config.toml
n_head = 3
d_mlp = 256
vocab_size = 16384
norm_place = "out"
rope_fraction = 0.5
extras = ["some layers without positions", "local attention windows", "shifted keys", "attention sinks", "value residuals", "learned residual scales", "capped logits"]
init_std_o = 0.0109
optimizer = "adamw"
weight_decay = 0.0
Each number is 128 + 24 x the weight over the matrix's rms, rounded and kept within 0 to 255. Layers, rows and columns count from 0. Numbers have three digits each.

# layer 5 MLP up, 256x96, rms 0.195, rows 161-255, columns 48-95
159123106158127126128115125105114166124139130130126123174121118109106095166128177145141098102115125116117124114148080160128132120141117132118133
108150102085128166132125111155122120115168101116138128162167123133143110113148083114154128115135108151111110148129143131111177118165082156127179
135136167101125107093147116182150107095092146214125113091146117111138155156106127139080105121125139157130119102141132144147128169114110116112100
102145171123115152090144127117114096143173124145134157136157101172133153072165140111120133198164109121104120126100080119132146145146135129135151
117126137140129121118137144144139146117087155114135085173127130117130135114127120131131145082127150086117142150149141128137077152113120149116133
137110124196127173108130104130081134113114132152108114150118158083155126091182153158138141098141096131138130118180132116155142137106152159167120
143077067129153126145120157177117131114128086137129126100096127144202110122102138139116121165138094118088116117156130133142150104149141111146115
113106075101109121195102093171135130184133123132100138120107097110082137122082123184105110119134107148124122100095203168130145098161133141103079
140089066130119129146093137115133113153095115111103101141096146144166130125126129103143113105133143116122084096125100122147134131116144127145126
105132140138150135108115108130149139105102161105102107153155111118147124127080112106153120103138135146121162095129135110172132180135151146111113
146168124125159110150125146147110144143099159110132126124159094113175166114135174105130103152121148127129130125139183151113140149134130160139101
089131166170112078136171108098154117176114136105150055151109107143133133135124171162118127106115126131173108112125197148085115129136136090135057
115152131141155146154155128092118118105105121090119122086086126112169148104147105108112134110127165157121158115168129090145095127147152158150118
155142138105098148127104139110088145106104154171116126139150128110113109143153094113126102090127137144153171064159100167144113106120110088170125
178144097108138132083107121152132150136088163083161098145102134128091127155124157111138113111112134115113159128160124143138112096151162164100120
106134115112085117133102112110128152144169136136116119140117150119108129161152129145123156169080087126111103138144130208134148149108126076124162
093148143091139101101117115124058114118145126171160144128127151147103179114201144123163122112145087099150128145165130130141140182106130143132148
140139158100142124113122126104169116146137164107102142155140155094113113151153193099106107131144121110132157106155143137108126146145170136141138
108102130106143165149117144100118085164105110105130132140112144116117137152172107118139098134132144121115090097156183134132111146171114136142162
102103083082122138151124130183124120100120132103155052148167154143098122126119127165128107128155132157142142118154144141120169113157116148149139
151155112145178113107135121127192119137132099132103106136103113120176130098127177110164147153168110143092128118155127152136143166090136095111178
086136130154115103124149161117139083125126166155109140119129111131138141125092166159109187143121115102103132160137158128082118114106166127129127
145102149146149125106135153149096117150121147117128144115105172088122161130149118132107114087139166175154134159128099119156129111129115135115132
120162100115126155122133141130134157134091146116101075127126155134159136162174129111130113158132133113102103147151160083129177079110138081121106
084132109084081137106138142163088143097118099177096161107131124098123156138138123088097107117115143107098097127136158134145118104136102141150126
167134135128151130150110118090134143146136115157107128132089149168151138113140159126160147126167124112157165111137146121121131148136093118117115
110109105111132157116131132126113154109142124123161135156105155134149115112122119096192163153104124145131142141127100124104146114163120133136155
147129120133129166122093146143161173111116147088115124154111134112136120086090132101130174146144132150139150143138114142144138141170125099137136
108071126116122110104126123104137120146155117134152145128129148141118099162154101141148131134121112122089083133112115115148109113104117104168145
093121136178158118140142115116106106107118138135081100109142120109158141154101107069131148156105111151118140112103138117110097160158097132139117
098179159126137151096177131130153147123054124132148145161170176123168137159110128107148177123111164092154139108121132159107160108092128149119151
124131142120112131128107140117087138102093138154085131142122167129098106159118093151096122094092166128122109100130154172132093099130125073153117
068096137119117124131146152108102147138174169107139150111132134096135159125144152108153142087099129128147124138168142144097131128157152122103105
049171117101104117119129138123131131157144138111114106089094126113111113152174168129165081112132128163113131140144113109112104136144156156101146
111112108140085122124123109125073134088178151145144140120149139122185122132149118164133174152136108134092110124123101117109127133113104132117097
154135179149136134130148161130126108137151113122157135135081104153152173108104111132117144095197116146115112128138156136113118153124154115129109
121144089115155152144084143101093165159169125126128133128092097150137147110112146128108104141118137107142149187065064136101094131138096129122110
145157118118096136126112170150138120150097205129127114147118107163154123132143119125113101125128099100167141153124164135117158104131123119161130
124130107129159096152128098106125120131118132157134113118144111120113140137137134167075120127136129087121093119170146108198135104146122121110111
099102137156154146164118144125156138096126139111117106139086145134191156150106120132162177121149147144137153128132134112091137146185137145157125
148111129144107136170130152151120064093060123141115138124127158157140125162130120100112132128088172103152110131135145121156125123112124129139118
123127092168122148102115140151145134141148103120176123142118136148108125125125086149113147159135173113176115113137104152106117164198137097177068
138147152097112139106134129103086107114120093162107111114105141127125121097124141159116089166159119133118155131091110146130153108155110095146110
113146120121073143107170126127068148097082063095132063111097102142082143087164143154075113169128145094142158153158126155110133123128101147123123
103134093063124169116120100158149119091105157144155133069143110205155118171133147099087116098162144113131129137117107146127114171135075076173105
089145160182067074133155112115148167121118158157144153158156164160094113126172123169133130093085162146139120159118124168125130109100086102183126
127126133127133120110164091078130136128141148159120141124134118108158128112130110105108158131100091152110123126128082104136115122131121141122135
128130123133051114170099106132119189122173125109106100147127143128144139165184130154162135184109178141102150144122127117115112140129175111134179
124090119190151133163103124115131186160159088140142149119130114153106111109165107137133124119119128148114149144143109136148134070134117117170128
158094092141117147077122130135108121105121140091103099123125149148157129126096146145125150174113134104136132105148121158127122115118093105124099
164167121131136130124116147149171095127094151144114138111150117106145117127146117095134176146162114176113164155148118141104136138135169138116141
136172157109096096126160119169129124119176151114137172121160129128119129161125151101128134121123121090128150130112092159119148154117149154121171
109105172123171114156133149134115119104160122106176113140134172107150175142152132122116158108161131127147143115192124110123120153189138121115148
124107148179078144094096172124124111118122121136123114152121151125126082127141132123147145166141168137125090131126106107106134143105112099117126
113134116156156103167158131152132072146126123136131091120094135151147105136130161116121183143115168153135127141119113182108065118132138175102146
136109119125190113132124113159176147123126101111120065153135123095103134087133139106147108136135148155142110109113100137112165124080135132100178
103152123136121121122113129183113078057099169064157138184115101097118122062106084160160112109069170135138116128143127118123110107182147208107136
120122096110087134137130154075106100116136106132093173083135127106130095217104118113153094156082092116149150146130079097110119100130102110138118
072105097121178126154124129090061125128137171148101133162154146126130160144154146140136113134165131110117119109188106082119109112075125109142153
143131108153141125109103120134162125097122096130129142154159123149152137127119149127155141148105120092146159098157127144146131130137106135095159
135118146132118109147168112147130119152122146143105171108128118112147130100096117140133112122150129160104171108091135102101148097129122130121108
149115164170134119100126105103102120132121070118137133151116118136141127087107128148126150101092103131124118114115131115092142144128099156173127
142120083102095159150140132118097165137166131113107142170132116122135130126108116192142144142156117133110110123138139083136159105161135099099140
124124069125116142137105129121130153124179125114152140097114106142138128122116120156092140223115119136120096140134119092098120150160124134155147
143174140127120118109132143163128152132178110122134165151115128106082114076160126122143138139149103115098137115104132168117150079151143117102145
101169118096159125142152125122101122126129180129123123143159125148131171141118098136093145144131124127150119114182077099138147132145135160145135
141142134190134121151111133154182102121116112137095153063130113089134125169126140101161105138153116198145142089094175123149122081076110151120093
076123122105129122123137100151116139112111163128119126100119138133106108156109157141121116147103124139118132132128139162084129143099120141130155
119139157122121130114117161121130159134118155084107116129092122127083130141097165121130114145120149118131086131135087125095122150145136101135135
107134130119116135103105155149083144091111158117178126138153137171129160118152109124149140107154096151132140169135132132125135111133117118127115
129163102118098120151144082108115140109081097082110110118126100059086121108132145148148182092133145127132200129143137147109106108103116148171116
073122138118118086110150104149151145155126090150189155136128138126093110142114106166096096140098148136118175098080118132126120155135123114110150
094163139093111115117160120109102101101075144102137160133143144146146132126076113111128175151114088106136139105128106097146138138128103119107116
153157118118174161108146145128143135147123151086138084123114129121110144124130127125144144176103135145119135161126132114143168129136095141109129
137112154133121145124102138113123116136108118126148155111125130101105126135134116117106112164152120112151164161110169114146160121133117141154118
121135116138143120118105154159111152155123089136168122144104136102142145105137128123097144181164119133091144135113111158148138167130138135143139
149128117133142107146117129142165154106137157127131123143144089162123132147107144163135065107109098088160118113119159121101144138135108149135157
093154126164165130132153118109208160144137117124145133160155116129145144103128145114144140110085101108130127119134133130128183125126134115130154
109110133106130125132112111130061115173094160096151065160127156120099128092115155168129162104095122134131123102141130145129121110129145123116154
193125112114130103116166108140122148110142108147127134137137118159145095119134137127105119139131138162117149099111133137121135120111118096130083
181134143095098128054171122123183144108131121167128138110154126109102092149120152139098143143168120120081130106125119102178105118117133104056131
077120175100172108149137108112110151132137091130129132123078072134151163140134118130123125127150121107132134120109111144112125177181088121188162
105140143138154107138149104110145125115121141118088113132114141153110103152118104133143124096108137093128121130184143161140090118150100144155118
152133131123111132117124133109115123139116133130102131128115116127117106152113149154120135134124157131142120134140150152118118099134103115111082
100099114115091105116165146165131125146143161153126106128113106082130134135132133164124126124126128146087120119115159066115126182177144119101115
114138112143088165118125148116098173081070135119145149126090127117139111125174097149110150140122168111145115116113124124135118115173167127143078
137148125143110133155119152110160109126103170128125102176092173143126155127155130140140200149120152100120089157189126133149111137146129152123094
148093091101153137172140152136103101110110109080145131191134119116105123113148122132158110122142147114153161155162139141151144091145125118128132
112158100147147114106123118127092125117131125141120116146112131158122114129140139108106162113149070133124121126100152107075116146166128112162130
130091102100114137129145124097108118153144146173152117144115122128125139145078148107128112103156122099101098146159147177107124122110117132139108
179122141114152104129116144146147106144148165121138142154141181109108136088131195104126155186124156141182093127148122135095160150105144120143115
112132153126119121115121113129153149125096177142123109154141154125108117138093119126113122102095179093159084161152113130154119123124112147145172
124130126174103115133126129133143139133136129125133130143144118127100104131107129126146131066113102130112112124150078191138135127110113149123152
120174117101129139104091170105102106130118163109116134107139149143120140152134149166126109159121165127100139175117157084124152097088159109106120
106114107124164120077113129120126122112154136106107123151147128144134110097121111145138119169188112154118081142136107113143139127107147108117155